Each number is 500 + 25 x the weight over its row's rms, rounded and kept within 0 to 999. Layers, rows and columns count from 0. Numbers have three digits each. The size before them is the row's rms in percent of the matrix's.

# layer 4 MLP down (transposed), 768x128, rms 0.216, rows 301-355, columns 0-127
097:468506501531469536522524534514528474469478499536490475481505477466548479499521495512462481503484492519531466503485513476516484464499536507507487554485489520538516416464453515490539467483511516471507513446456494493523483470473529549529515538535484495522494482480478514497507513497518496488505469488477536472493473521493513510510512495495477474483546489498503478523486479522483483521560
099:555496499469519494508491490554520543462512454519506471473486521469503487500494474535489454495492512540476508517482516524505475565514522475492476506470501494519516483471550524490489495480492473491514523509498523486457542497527555482523495439505491513540509464482523507497531516509483505513475486535519465470508469528492464489486517499528480500509488538468459454464484478463465491503478
108:524503456472474508540535506488477498492510557506497521506515503527493451498489527483499496501457556481544476485501509508497526454506491539472490521524526567467508526509529538503487552485555504508490467487462440495521455527472487529486508479557529493477508489500477476502499481465513500495460531488451525531520483483518513509497480518527503480508511515499499529520497534487484481489506
094:518523499539500473551512460506447466465476471525485477493466489536495460547525535458479497494488505471510498483486529523519479465472513526510547481494524524514503515509487460493507514493503530481491508465531526527507533483527482513477463487496500538482491492479522517523455496482486490571481477504523514549501509484511449459468522515519472511491500467486449505539511498521499542491495
103:495499524491489516482520453465478532546487489476469481520501548448490522502485479478570497535481513521482509476518480473501506498496499502489465458494526492511531509505431510517540524511480553512497474499500465498488466477463468510480469504458465494464517486482507500485525512471496501474507467489516520535514444533501518536496495510432531499464476505500477485525480512525478492532512
104:530486430508525503533509503505554455501512455464514487513530535512503485469474541470535512473538505486511532527462489492515493513536485487505539470513477503497486501483539472518491519518502479469483531509482474521475478506438511518513440469538466485514466509504506498517499536495495485506426514453474519502521502493458508488531474478483522518512515512483502499483497518527471523500533
096:491543513522499501485501475506471515535485579518506523507483497459514452509468498539521517500456505505467483509538485479492506532446456495517458484482510497497482492493532507474490512484534533525505525518485499498442532479531514490491496528515486525494487476495535515505477482464525497483461508485498506520468523517482532446485540485522477506452520502506530472487510501476491494414518
103:493535509502499528546491511535516498481505518495537522499525549543479519477494506468505549489497552494511467518516490547515497467485506529505511505493502474529499494496484499505482498529502506497488510473488503539507522524498538516496472536512535475543519503527548520493485548510508449547509474498505531490485486455536480517464508442520506460490473453493530482471539468482554522516539
093:472502481463495532496503492513472505479495487495540466527540484523480491487525553472509493531576500518502520525480533510494534466492505510470499542551513505490484491490475520495455516524513495501528546503467472527466516520530477483496472446542503470541497482484525546564503492497548507514538531490524513520559517510496519480525502498453480503485492506502497482496518516510508529492519
110:499511502486536523511510497535491486534515482490522461511524493511474485504498501443443516524513510456519510491525535530487501504490489472479501499543505480474525527489520514513536577490474487521472489520492503482532416486463537528488507509502501497538515489508495487459504515497457506511524482513483432523513493511523470535500489533484531517484500456515470485503469496567495501479476
093:450505513488515496497529462471502539466528502493468500448464500501502493433491479502518457502494518524504493514516474526538489519539483503501502486520533549474479522542492492519505481516522449508505520513481477497499532475477521507552542514506496504522489465496520501503476466499489509509490522469541470457507474486472552504475453532501476498539528480520520456547505476522517547511522
110:504511479466497501522482472515521495564529496510512491508491489462493522562523471474502498466486529570498482482523500536465541480503547469527505528507480441484485515517473471523537515488446495504489466505521499521488487476464513502571513497474525450476520512522489497476524516520484498501505498474530512503487516522498486466534500513465536461493497531527510511475489478505519524530538
099:487481489519506503516483478492521508496508527443484517490545490519554476488547517464510495522476488530474487445466518500522527523450485474466464530507501543531484504504476525485496508525485500538565542512505472501504490479514479509509494515515549516503503481485511505476495494482461476484454495500517508480523534532503439501511502546466474460545493488497486516460482514498506514561484
102:501484507511453480524463521533509480551489495515516518516513447531485462503517483505529527508526487503506481482465512476485525446481492500492547466532516520470473509504523484535501466511499525535503483456483526511456517526568470510541505495559510487461504519505488457475470461517515515518495546516546503499509513500515491492493518478499500469507482482465459464497498456525489539482501
105:503578536491479493507454500497539472529493503500496493476487501490506508495503518550525525556496487473506515518535483489491533516461481449489504509512478480498508520498460518511463496478482478476547505490527510486494523499514488504489502483477479481447517449506528484509508489463482493527492444513528466506533492540495495486466462455534537477549490516517522515507471448467530473481516
117:507492492477491504535506512523506483496483497497474475501470477510498489513502474481479501523473478524502483498484526451552507490479502493507534473495517506487497515530496439444486557514474525508515501497533478563516530473492509499490496510470504532471449496511470511467493501447462514572550505477486514521490495500545479518458538498501553541487494501516495528540491558494478506483479
090:527482450523516544529533510481509502510477470470513519515515515520489462462522511484488488520475543482498516517511453513506503491450490483517528526517521531545504513527475484519473512507496514494485473493445465537490470523491532531550477524557461546501520513487451508473499522517496510494497514498468464519501498495484491530504542509479511510549549489454487486488509509541485457478472
097:519495512512481461474464474538502446516463490580515513480519512483503488474508489523480480532526470513525467512527474515491498484493492482514530485501516510498449461517486481491553485456476453542529520534509503496505519520464459548493475514482530494522495526503548503511535512469494520473527535488498523467488491482495495478488451467506486501494476494472521513475481456484489523524546
104:515520508425532488508469509488527563479493484484514505492492518462489504500500491464502468468526487468491523498521495514497568510477487499504539485509506512497484485470516503493508458459490511485492511485492494484505506474482463497539517474499510438544569469557507509498478533517482507518489495511501512459524516489471489449500549451465499452506488532538489492522498508513527505466511
095:477451477506533518492529498548500488509493488504563478518503500523470467499502515501507527493529476512472529520522504497533563456477518502486483480510539518512516525498463545494541489423497520526511486487509488501514465524507557483530463513504494469534485500468535501497504497516520529524517485469527514521550479470484503495450502528497444487497518510479542491509469507518463514497516
089:531506493481533521492505491473518471490488511478528491460498483494505535542466505518542492515478468542511504498528512516455505476499499534553493506526489465522484489460494452482518500510521489484485497500489481512505541472498504474499489508495516478466545521474500503507544498495525509505463445498490543456455472516530504479452526512477478505493467552482505513486498426465507456459535
101:514456537532558514475479540549453495493500515473505464468517516538461501506550532522505540509505478509492565518475498531475540507502514486487543534463503517504485516477496487477516512487505526476529488494551499518506469495489528482494517511498535501515478499445509472529494444517515494490528506460486518516544545492509483534505503509498491503487468491498479481553469525493470505494521
119:525559514511508496488537507509488522534540483455506495485527491475521472553503503468499463508496502506482512455509469520501524465515500523503514486503509495493499486501520495488449484482441387489509488530481491491450532518513464507496537487488524503449482467526487494539517494516510527523469484472517477464495476459507512489491473500442487488498508489469507503474505464497508501521495
093:489488448467503522517508490529534471473480505507466455515495500546551496452477491537501491551506499505465501485495521528501540476508492532501506489496498551503525535487516497488509472500527464508515492491526490562489470522499537513512529458478511544538525488467459492467498485463492514518532509524479511478551521506501542511506492543491493489473495459539535475502531502471527534514481
100:546525471492467467523491546526499494492482499501481472477525518468547514456485511506500507519500485537562508520461493531465490476500465502468527470484516511481492465512495521510467527480505498481502481540492490513540465486448481470487505519476563490515498525476507497491537454461515537505515544522525544505496479487442498496509490487505547503475545456499516517506496516481496522500467
116:480509508448520495534452493459483491482535518449469489466554445493496467542522539481495467488486514491468477510520550504537542510499483511458501464498515476478503491502505526488443473496500506461471498499509462490467475490517523484504513505514534463487490500525498497457518533499526503517511512557541566498514479516510485521479459478499518514517469504497495531498512467518498510513496
100:465490513492497531506501477495580515545498505499537528471475535492499501512465512527476497471480524453492495471485472479507494479515535489478539481482507486538520513433538476457484563489495517490497537499470490473499511543501554489557498464510486497470492491511512478487520504504479531492504542481474490498506480477526517501480518438502503488512528553485536516494504512476475488494480
106:500513526517517463526480536490466456477519526527537494503489480528478496462520455472530477512495488514524488482451509438520500504513502490475473544546492508504523512513502487491545483494516496503472482521504467482503464476489481495476511443549503526494510529493531471510453488511496472499474544484541527511494495446482494503443495508490484464480494507460489483466499472559504525468484
093:476473456458489482487490497473506548504491494506496505497460500494485509527517511511498507464499503469482524460505467506492493504478467508507479493487481525461523523489532465500495451495509523483464484526461517490440514535498490494541530526436459493461504473509491471528516505509498492464477557492485486538447435514507458500491463531495515487527448512504477520489494485524508452515487
088:515459472521472486509485483504495496450518496498510511475465483511495458496530512477491498470484463496516478498485480508496502510492489482482475496513505520489468474511523521532540433491502547517464502492488483499471480498470481505489458558551518471449463518517471538486530483508473492545468443488493521475503548475479486516514475503477528468533525473464499493463503487458495550521476
099:494510539464518479520486538504530488512515502508483483500510476476523489468495519472508490500523451529482502499493514475591508540468516479514533477511493500506502515506520522506491479525505530501461505525485465474532485504586505474554529489533535495499474475492493522518546523520549581506498482513522482500509506510500464541460475511500483509489490489520512483491493480484517458518491
095:497497500484492471503492487504458485512518517510497461538510511486505449475492463514461492511518499481500534521527507497503504493485553505511510502491486490492475462480524489483508469461524523483510495491484484548495503537474506470532544507553457547484496485486457498537490445509513464525478520508448529466486545494525527542510525513480523514498564450493529447503474525467514475504496
090:517555482514482522529511484506479466532459479481535531450510497509523448457558523475463541523519496490524512493503528560516486505474503491531452536503504479519470522493507530502503491528507506525523519503465521500498483508509500486514466509499472489497495500505455514503524522506470469553500526518495496518484502510515462541535505534494485527528496484429493530497475530498510545506456
113:433470492461503498503504461496507500493529506505492464477490552474501497469495468502495460459486492516542467523511486501416514475469524500546474474503510518490542482538499516504520525499519471491490505489511503465518498471533512557486501520501501519500475509449457494510462497494517464523509522518521518491498522546454529503507505486471496498529493493512480453535503532520463459505534
095:494486467477484478518500504462494482536481488512485501474449499526501519487482529514472511454527485478541484478531473474510474478503532451481490476494502504505496512518483473505517520553463530506482495557502518448475494470496506482527556479478514535517552524500541503462466538479494506492538502489460518526502528506526545500483506488464477512508521454459497497456535466506532498491522
093:518533515493478493543554510521516494503513488538484518471498548476494505483477515542516489536503485515492508498532539538528445520469502490450465466498503518525454528510472538474531459523500490458494456541484501510469492533490539529506514522524476488495466488541511470494505498513504468509533514464510496505475473525526517465449476487478518523517516465507500477487547515486520526502467
094:522536450484470498455497495509476497497466509476502520528484465511469473503508494499531497527498454481492542534522501506518520523499526465488533472545473493498472536505542502505492498519485471527494460490467500484446498527485535505523481444505494504462519461521520497498486482442502475456507539534477494509490488471499491525507492545443493512521456497480543497470481512547468484503479
118:512441458539473481525496482474526456514520522496523502552502526517485499471496483512492510481485510502506473500507509481487488518466513490509497456515469461503508493510523510489545491472451506528522477516489509485529537497470500497514465472509488564517500484520462511481487491471507480469485514538476506553484460465528508563551531497464513515482471473463484535518509490495516474558504
100:486489510511501554482445476504486547518529550539507559477535493544488532528531547465495483478502489513475509489524493498519545535513546490528475530538523510518487502489488528502514535512515523517519462499514526521484537497521496517503491486479536513473501463489524518515532510494474494533505494496520519479564520473479522471508486520501504508565517475515443512535476502508506519511483
104:464525506517442508515471483523491493498541478510548544528519493509503539512516534507488518501504521520501478507537515467525508516507488434532526513525508485552511469518477509506479467517514487498505517520524514489508462515502550473541498491487496496492500529513513489522433480468470503531527498453474520495497540514536550477494539542493549479517511480499515527500460521488544533504503
093:496490514521516516535440429509525573507480512486522517511466434481497517500506466510463476497517519534478497489438540527501508514563483507511500469424511497528513450486519488505473503509528499520470505543501497518521478486499483516480506502506503492516515503530492509488448517514500510525516520504493500463474528505468505492541482511462493504517498492485488493460508465524514473470517
111:498512496557503477455495494472487508519473508523474544511509484502489476535499490483484494516483498525470492488508513514522488490478528515484485477446489494526473547457540468441523522479546500489514493482490509519485436503447518509474514493543536515500504476453526511517463459510488475449535467500479525543483468515521499494484512487558493504498510495491476475480517514479547525463502
100:473479467508483496494474497529463476488545488452538482525564495526497506502476528505501553525486529460472497483524526516527498513526509476504496497518464535508519493478498516456503492468498484491510525516486519497486492539464472468524474464575498507546462472525501535475501516473515509478480554514493508481488484498510471504499460504484498504520505480456542490498465514457451496459499
109:497466510491492504503516456488485488535497517471526463504512523438516490503467478513474464505503494489500532515489514506478535496468471506538580540491506460487516533492470508506450509475474512533495452539497554519464512489517494510493521492522520521487553459529527533494532492479503514497508483507483500500487455505504492508525478492538479493448503526559456531487500474504466514478502
101:541516491456469518548536494530522419493457479526524527480494538483524468507514496481501524496494538467510490515453528521516510494471495510448528493529537498491522486489499511480499531530499508451520488506508474512540546500499442520466507503548502482509470490502503522528558488518525509479501502506515494502464522527510470505510486476518469502477505504528489526485533489454483512493451
096:467506465480558502496480509508490489501466466477497543518480451492470472524481475486532504506521487491525506517505507560493520453484517498547500515514507543488465481519528518481496519495524485503485490500505476500512489522471491498556502487498547522481466476447487499562495484473513498499511541504528558506501501469493448469494517487451510501571529480514493491471502507491450491510504
104:497436449479505512495518506518510500569427512534506548503536480509450532479522478504519517497489500491505571519527461491460501469519494531477518474515465517511484490481514517506501535524502494487489510499467512512478490561491477542518470495489520484481541497504501503499515505487501514481528488469538520496507484522487511492474444464457501470510493492534498544510523497478471520501521
092:490481460481466526462518546470536518473432526476489511454448516555472474482491488495479528452523450520486474509503540501481466518498486474495478569484501488513495479497452507499505517521538525479503514486487482489487509492465507516509518474487531487470510484484523498506519490509518481501531494522533494497481493558497534502490477525516511507553493537470490518445518487521474499519503
089:505502470518522520538520514495526482541524502464505470508488489489464478490544546479488492534491459487470505496505498481510518509535491529473529534516535564482540530556520498492490507498516510528464530491485478473523520472496534503456471506572478513535478478486520472487482495523523485491541518441509540501459512498499512477490539512485442524533492509503526483492515485506483492518526
092:504466524485515497511479518478491546543442470574519530533481494506519495485498473481504474513545504554517506510521479482503492472521507521484470467527501480519511499542510530546501481520475491472540527544509489491532477468477465494510521487515527482489472521547509496492499494483534504514500471489474572524528494533528473480526502497483501540463486465499485466484488519498463467517487
108:472533539496553532468509544510470524544515526537510498479483539437500500506457532524494506483488434516511480484507522502469494524512485499497520569498520481543500498495519507527475537490542497457487528514470508531499547460490500466468552520507546467490523497458466477480498503483508498490514491510491482528484469483501522534524494496504482497480485534475498497506512475511477525506517
089:486455465519489520505510470523479481511517510497514495515513497518479443488530507486486484431500533469495519513493494570504512522528494517534499501530489514503531495520485455507524544508466525506541553500521465517511522475484525497483460502507477493497468497497492516493492494516468471466483530443490473488453455513527478537475507556489510479497494440480493491521492455499520506455494
096:486534503486506494505500502460465499478521521493490513500511521499487500525553530502472461493467487445461518482466487512532523517537491460488523479509490516523493459496520506473504514517535491553477497513503476501495511499501532478504444527453508529505512534488523555481509490476481549507516499495476534521508528472506485500473476504492527521497456468449462547492494515541475442466458
107:469474504528452475467483481528522502497503570497501495543490502529514477535489540512521469502498498498494426498453458480547516490472525482485449460526505513519506485531491493489486515496496500514463531497545502532504496506425512504503454488518491518455505507484506512527512476459483515504507532528510539527486507472488489489496548486480479547492488522493475521503488526503471487536501
100:513518467455503495547455468485492504497519473511495524479491454573553478484472521486505451486528517478520494487511525514491515570529529467524519500478491489524520475474508467474502473492515489496515515498540501506451528496482515513510512540499498517488503501490511521503489515525441530516475479529498478502446509536428478477520493490494502500503479510485457498488488537498527531514470
# layer 4 MLP up, 768x128, rms 0.228, rows 302-355, columns 0-127
109:478481501520529516485498489534457533491487461448537487524476514534499519524475491509434469464523486487480483499536430504512471459497505509504525489487483471492464522530474464496472479538523471464501510471525472464486520466500503523516493469513499494462520499481493494527505472457510518464515517511494518477490494545500490515529509458555521496467486481502492487516526507437491496468527
107:498495491518514510506479462492523499481506499522500492526503489488507477534507459464503483495502484495515484451526548491532477531524463532547537496516481482485496480501510455489544491469437518479509491471537537487502487474551473512479492494498491516480541501499518461540466536490491477502490489460500437512495527512484495515459532525516549519459471478505495511519490535440548488505521
089:504497525480500483524570495519521448498497527485495500541472527522499525529457504447532495482525496537516502485434472477512501494503488491520512491488498459513517474512509533561514488519482455430476481468470477517490538532471511499499528487521515526482532504459471505502532484482485481502486479539490476482466523491504516546481504527520503478484480481524520504542496484475464501513538
098:527550525466482485535522479517544504496492477505469519518480500547507538521482484530511512466486478505482515494505497520497547482491500474483483513454541507515520490451499487563490498467539490509493470518486494500486502499523539447525489510500550532487516485491502481493508505474473529543513512501514490553489451483485474490492498525510473492511469463552529451458550493509457513478494
107:499497501486525519477499514515481496491448526431496476480537497524531496485472513522480505491484578477508516502533482523468541520473507527515491507537561468535484461492470462496513471481479498493502490466490502461481535476487522530492481520505527523450512442537498521514503492478548512473433488494474498528518536517499493470481522473514505529508484477493494528494523489470504496494489
093:492510512516524503494540463486510462529478560533460479477445527484521513516543474505482508485454500539503538510511501515486517540515471506502483490487489511504512466505485508482456534521513481509503505526514507515482510491460487483462488481496479496530497492517522521548445483507492509503480475529461476525488490516483434550457470502493542487474479492486514472454504487490512535461446
102:514481503510470517422522490526486540480537508500484478504501547540518494470504512507494489493518503507470501493470498493488491499503520511507526528493529522474544511474537460483487498480510514450523526496498482487527483512470466470513524533515539464507444428547485534516441522538489480494489516520504503495477506457466515465536501475476477495499502465504509525500523476523541533529490
094:521532496459518496454523545561488504543476525523478497470483469473473500465466499504481483462498514480438551508532485460513506480503505478501520511489481505519486500500505453516509473502475510536481513524503538554523505503450487518522500524462488536489504530548506502514551520509499485505527476498527530474460521537521529509526512487514473494515518518473531484510477486477518492470543
094:534477511523538506485489527531485521514495532468485493512558495467518483464481500542516528441433517489518502498508469518557508476549505515512530478475472513513482498531462476534487498489514540503517522516486540494472527502503487443542479491478534548487513517520492493507469499525469519497537512516498502467499504493482540461506515499500514499522505498454491478562519492546515503486507
097:498501496514483527521503499531485489476496493472480492486469461494489503532552492513480480495523572489506508475481509472486496451500491496484510518500489490513552517509487483487493443517532536532523507482519517486507508460518512478478510498440463510472515511506487471458460567524478489456479492538519482488484487511476486500487490554497512522454470485497499495487507525505471410528486
102:518493477511457517481472504476456497518529506532510514513495501539477503496464443497482528463549499479526482481492500499441438513514479504518501528479489464484496535520490506524487469479491531488531497495544490500468451500503498463539486491500510479581457508476499477498541484495481479501515497504495476497486480488493507502514509538507439476474501507513497505508514427468525485541487
113:495520464501505490462500530456500461492488520479540523570510506514475483510433486479505476524559499507492509461527525483507509516514514487538512486508508498509500517534473522535484503507522489464535466471519491518462519487520490441547509497456498548481513523481504474466494494481498453513489519538486477502529440469471474521536457483497532479488485529483503503483488525512498518490515
103:535539553539496479497521477497512465458483509471492485525495427493511522546497545462497542553470520497507446439481493481519491501470483500492462512543521486517523498515498508506515514489504527513508512497464505473485503450516486501502494493536487476503542463482489508509548530504490501482482553466486485466467526513527490526480520498492529504490494511499502535458548489473488506519504
110:502428503424525494539505515509513533498540514506504493485472452471521513515499500490483528535477509491562502451488500485488510486495524501499492475478486495551528522472488489486488465504507505479506462477518451467514530499533513492485564517531534463464524503506522499505481505546499525500487503452473513478491483514511493462500508513469500526482485516473511482466515431515470497502494
104:468517519481479539529518514487464515475491485527453469459519479501496508528461496498513488498524465524472509475453550464510515497493544472478482503498477480497488522486473492507480520472504490534447494507492510515472546490495497508515483514502471474565564486461437495439508499471511517499527525536482486532487499499511458516493519488489491527478487492508450510497526509497490520539459
095:515506499537507457488529485522530474512495521497468531524513491487519512503505491505531483502471511492569486463520533500500463457478447515493495486481532503515502518486501504496508539487474477497499502481526535478495488518479528479525503519470511533483470473518496575481512482522492528508481515436552515505493497507421535503474530509456469526518482486518458493505528487472505495508555
099:505530505539484485453497512512476505470485527486551480495495546535478463514473501513516516483521532484440490501536512486536525500508451459454531503466492468467500552526516474485494483511480524532485471502500495500495534559513503542498492538505480543496478473516499502488444486454526495493491542528474515542480497491488542500474479484512494512469526506506535467491475502485524500487530
097:542497516522517557500496460521523544487479453512521559507517450479521506476536464484465532481539482541499521493488526476496506496490460487484510485509514467499499488517478488462465470528485525521480469535498513481523487529540499520460509533452524514485544505510481495520500496527514460514511468477471518514527490499519507476485534511452482500520506511526472524516458552477487537515491
109:494506483512543486513490507454484482514511557459463487516470507575460544476478539492493533465457508503497535481490492483483484541488513475516479514448448516479478479487511497464492534497469525508486486480478512492528492515489482464524526479496489533501559515495493481502498482500531483503492488508523504494537488517472486496526465549495525514531456448511525504474500486518490521536465
104:465480514492493534479512478490527537480506472473456494510527476588499454486518530500503489505502514487489497460477512488517479513492471470460509459472515502474461504490468520507466515485483525549499520496494497472482491492538514512510519477469481496488480504517468496508448490504510481522487505479478440497508489464488448501543472527527538508469511447506494541503493542533496516533455
103:474518542508485475495457531512490498503516514467493441494480478495525492526495477463515501515483505479495476463506522502542484507501517515511515503515449501440547497526525565473519512507511517493481492491527479464502517492472509541543507515491483496478501560476446470480531554506514517530532457533504508492510493489463470511494514466460485501523491519499477479456518515517494509435502
100:533517488476507531566527480482438513477495499507518486484470493456510501522463503489528509526493495489490522504491507508533487461503487459512482509486487498528513470488497428488504543502494490446496531504478487459485517521487527516487491497487502498471490503522454465502461473481553478493483514493516481510480501475535531479451476502504429502506516435500524534526484454478493520517507
089:497505556478492473505524544478495513461524507478474523505472466488464493543502522525460499535485495461467474499505499493479464467532501518492524502507558526498534488526463485483482483573550527511510497496515524508461512499509471479534512529487468448518482467567525511500526512496486493469523527502483521466497501519473480509489456486507488508498504532483493504509479507486516483549454
096:527567507507496516527451485510458475529435506487457518530518481480531477512531488540510490499496488466497519531513462499505527500518511535485478512437486503479455491490508476493497482513538552520510523497503475472519514515441493500512487512486473491507485490477525520472475510483519497467510530481506549484527438493498434465494503528482502459509487516516508478470502519491516494540507
116:460487510515545531482474471502470485557497507491515509482483500472462474498535454473459503519528501469504492476482530481492549507510490533517499472496462443521511446510501510496470469503534509561525480522534496524443503534505496471496541514519523503489492453489493486511491529532467523478507532525506508463545480538502481549503521507468480510500501539532500507483508521504505518473507
104:483537481497501545490524493488517526507487528503491488532575486495459538481502466518471506504481505500534494508478493541449492485548458493490479481469476527491518492533525515470448493510521520496517508482482522526480455459508454493493495522508524502518499526487529502484493499494490465502534529541492489511491503513531527488514496468511524445431505517540518465446468495492520491543504
106:465482549483495506513449509467486521484526539507484521453460516518484506504510494498529489515481473480500527527446491512541505522495477488514455536499525470518475538515440494501490477554499473521497483490490472460508512484483508560499522520490484482507454544479518541531493527503458499493466525560500488517483532503498514533530504511491500498484523510543514523497539469482478531507479
079:448492548532528476475505526500507508527461528510483523526506465499517498504483493494488487489505501471552516520457486545475499482460490473456533519517475508468495526479455512513506500519514511521488492522484484481518550535507504540519513495487477496507499517502519482546489478492477448517518506460496552503523455498532513510516519441533530512469539502479504497498510507421473500530478
100:531526488506500513491527482543495499515449534471491493480518485565465518491455497532487522509455535510496503457500502460488502519531512448496505531493479506508460497477478494467533520465525489472550477502515542501504519488512501487489523505555531484507539487470453480501448434504469497503490529507545495522500515492496506452485521478508522542476505463505487504494485478470496505469510
104:522520492487448526511538517507473502500487544466476520484524521555478526491494482478462513473492495484494510493506486563434500515499487516534502530437473509480478527475476490445493500496476525473543518539525516492486516505508539483466508504478478457507483499496495499533468510497475480540497529438489506512501528509497511525525527444472465504512502476459491518507482467477505472489506
094:493491488525505540524508501468486466533533507484490476480491509477516500473448507526529498496512495464475505522445459508490491499508491499508533492467476502520530524512480508463513463495455522478514470499502503470472476454517517516514440483541492493440431508517509537509525499528493497483493518501516470532462460494459499520508481509486458539492525520510514513433517543472500518491525
087:522557517530493516492545493518463470495503528520468522521483498520460463524475498509509461523459546481474487516488522494489505465523497491465558476489498495504485502506504542540497464473482536474493493504491513455449480511476514447540499513535502542485497535517487489500528508515533490500506497455482478504505502496492539486499462513535536428494494512479490459477519483525526461504491
105:455526490472455531502486483509447481487502506488516492517502512473515462476495493519469494505450473517493484557490493515492523468529494484515501517475501521534486469533486497495491526492503467490541489482500514521468495498510475544493494516532477456532480463493468525525494449518562516477496518518532497493500482523479487548479495495502469502526461487550465497505538533497551481429494
115:459521509475540510497529484526484486526571493448543539508501484513470442497494491506475493514503541504473499508491483507464496521462522530516523489481546487484502499495546469525488459488484535490531507442480473481543504529481495510525479493494514480492471465482529509503532462548526498457467491497526502516497454491487491534497502482524514545498498546536498493515505501505459517525520
098:478528512502477513488469489506516449486529460534488486551480545520532555508497512465494488490530474500519529516504510461491465477477522504475504496534538456508464524510511482440496492517489479527478453531506507517513507460447491523520520485471492506496498497471507489467537492474516508484491514522487460527468512488522497531512472485517492544454524502461473474478473541549482497467489
094:477513448457496487524519500514493511501503533474452531502465517508444510485478499513515519496491504510543490522473477471464444462548492506541483506464526490527490478474533523466503515466513480509475534487531497503508492527503471533528484544552479492488526541524464518544489490482533488500538539493498502521475477526461515538525519512517506483480540460501491491506506473494477525462493
107:498514486508497476539497509520546534478468542495502466507548490526567498501461529468476500527462520525475466490470485472496477513566484492470508500496565472487507469474462501466498526490515507466540495480477538487527498504476542488481502544545483516500505534530532487497484537496520521515489533508461491505507504522507526479457518456504494491509478499534522500524511472503506491468478
112:572523454473491484499470507473471442542529508495530492505543483465492497407473522537524472522470509474520520492475502508514500492515504495449509490457508524448492476546520467506462517524483501481489502508496469476503490524503553500503474498500482531498529503525511487511514510479519503501485479495515534498528487503524493530465513513520482490460525460524471532493506534512475493520518
103:507518518502497487504483510502477479524508497525504513492552489494470549486490509527485480470500513469482479521517493545485479511494492500498486515478494439536516506503443471514507507472501509429487528495511494465509478532489516491548527524533492529543471449497495489499500489541452511541473464453455515552479483495478520495494507495482549468480466449511500506487528535543505507520523
085:486525485507478480514505503471487521507516508479484541526493507480552489483502496508501480530479494502537503494532452471539530483495530494470558545533480543524491508505503552547492517473481501464498504522530524519518495502527466533491477525462487515498502476431476528544513497488510474488469457490501482522477523514543552527506513515516510450493485526510441485483532505505539499497488
099:507510507466542459483508528527497513530461536526538517504490550484518497483491471527504513454517546525489496498484544542509469479513496496522537492498513513475532480449534517496482496503486500489470460498529513511478505551507486513488499506509535465523544527510502509467533513520493477503470489526491501494550491481498514468462507519469534434483483493494503448517444488520467478465474
098:518504521500487499515505487500578507510541486512489513526432533478482507511493500543493489500491521473473489454495476528509509482482481480536521521459498483488514514529492474464495471528519508509503492530519476512471563498549533531498492486451499504491534496485495469495573523499452467496505494475531517499473479510504432494510519460505481501471513497481497508482467534505553527484509
090:481473527502476498483497467513498499455496462470538497518479506484503518502513471513518480475462488529519476521475475536505541511483527509546511539503470455487497542507521500491500546501484529479469450546438508516515531481523482466474525515526504518531497485534470516507498496543514544505489511488497519490447475509510467513487512483491490500528504490506477523510560513506517579502541
111:515529478523512483509510438456491482529469534473516482487484470467545504525503521483516478494500500488497524488542473477469479517474497513493480530518517519495463490455452497464491445511509532517562527524480493523483507514506514524528502473470536507481512516530497545520491542475521522485545506484456456503558513486513479482520513512509536530514509455486494465481527483490471501474520
100:552469481470513493508477466475532502548510523461497483489513462550491473523511492456482491485474478482546511488504537497505477512463451510500464490489506497489475506532518501482451495494480455509470491533507510473518454498506496464475539496483483464483462481509502526482499510519519545525522499483425524492501494467524494483489550507460519504505506529496513526548537502520459488473489
091:484514514498489483497554470497500511529497468509509498534552511530462560503520459469478424503449531509491487548464504555506494488504484516442482512498460493467488515491511496528488505514527469542499506477496467475528486519496459513485487517501514468512503534507497480504541513495490491500467517471478513538469488485476517542502494466513500499468531535493502498447522491499547517501477
097:478534481481472506505510568519522480515531503483481495491489474486541533490486485470478550455509493480494501482505527505499530527481505579514522485455524511498476504490534444524474505490484515521480498493511514491448476499518465497514506550485467519503485522491494500500479497517534536517487498484523481536522566511473485510502524550492473543531468524533514472494477522545536517506496
095:488495483523498482482515512457521463505536535505513520483481469546495519506503510452479491499505452513483500470523536480499478507478508538488494484470522503495448511456481523468487473446470513501556488507521486551488530537522500508472560505523542467472483469506530539512501483516515461515472459512514513500493492515453473497494481459495538477539502521542523521488480474494489523496469
097:530499474513520529525528484530511537462499497496458488499534513507514496489487507503497506490472471448506509512524512513504489506512484461517459473469473542519465522488487478520559528461546519465508481529491498516511479524491475481528485478461501525503512515493503505495497480468466521563456518510539416531466480476470474535515478472500473484517458536512516512483518483502510479474530
099:453506494505522552506490466447530450480507475461488509509504492465477481512478528470552529504475560474532519494473469504469502499477493492530527510513516495525498513440515500531486511483473486466487493509497515458495493475493539492493501551492478505484513476503463503500523466487533484512492449484488508489482511502514493503503438495467490536459528520542487470537551494489483494504541
104:511522482474497472469478518495454490472459515506525505506490457560539461468479531470538523533538516468478483487506488501504503511482519500499490518472506448491467483506481485504532516519448508483521508505488534509537517507531526539485521489510505546495546516476514542505507473474533451491474509509508509479496459524489508479492501519532482511491467436544549513515487532452503495484494
110:508453509532432489495446517501437535514530496466475490465466507513482521486496500514493487506485474497512487467482478518508502475473484482482473508486477507453472540491424526534524510514514466442468486469481507510489533481504534492510508517453500444503529485476508465530451522507519468501486516462470505529523498500497502508515530506523510523473451496491497498492496515480481495532499
105:521515459471501485484492497509464497508465491530478497476526491550484512510458498435513511475506516517502495512500535496450476473522530503536486564472459495476509563494475478543507450471537497506586528524519532492533543494514504520510484524515483487520515495497479486527524517531535487503533487519494480465495494504489511476491506487517532495501527500526524505463502487507482449506507
100:512492518474513497480463503466490520541504489455500457482498480487500499513495496541472495532451487494511497509503494527498483513487485537493482529464493485467486493519505509460466518553532519471435416522501522477515523509505566475489507486531542444538512482505510479485487418493504465523478480526494505510473502492518492502509502527506471489497543515518496467515478486480488480508513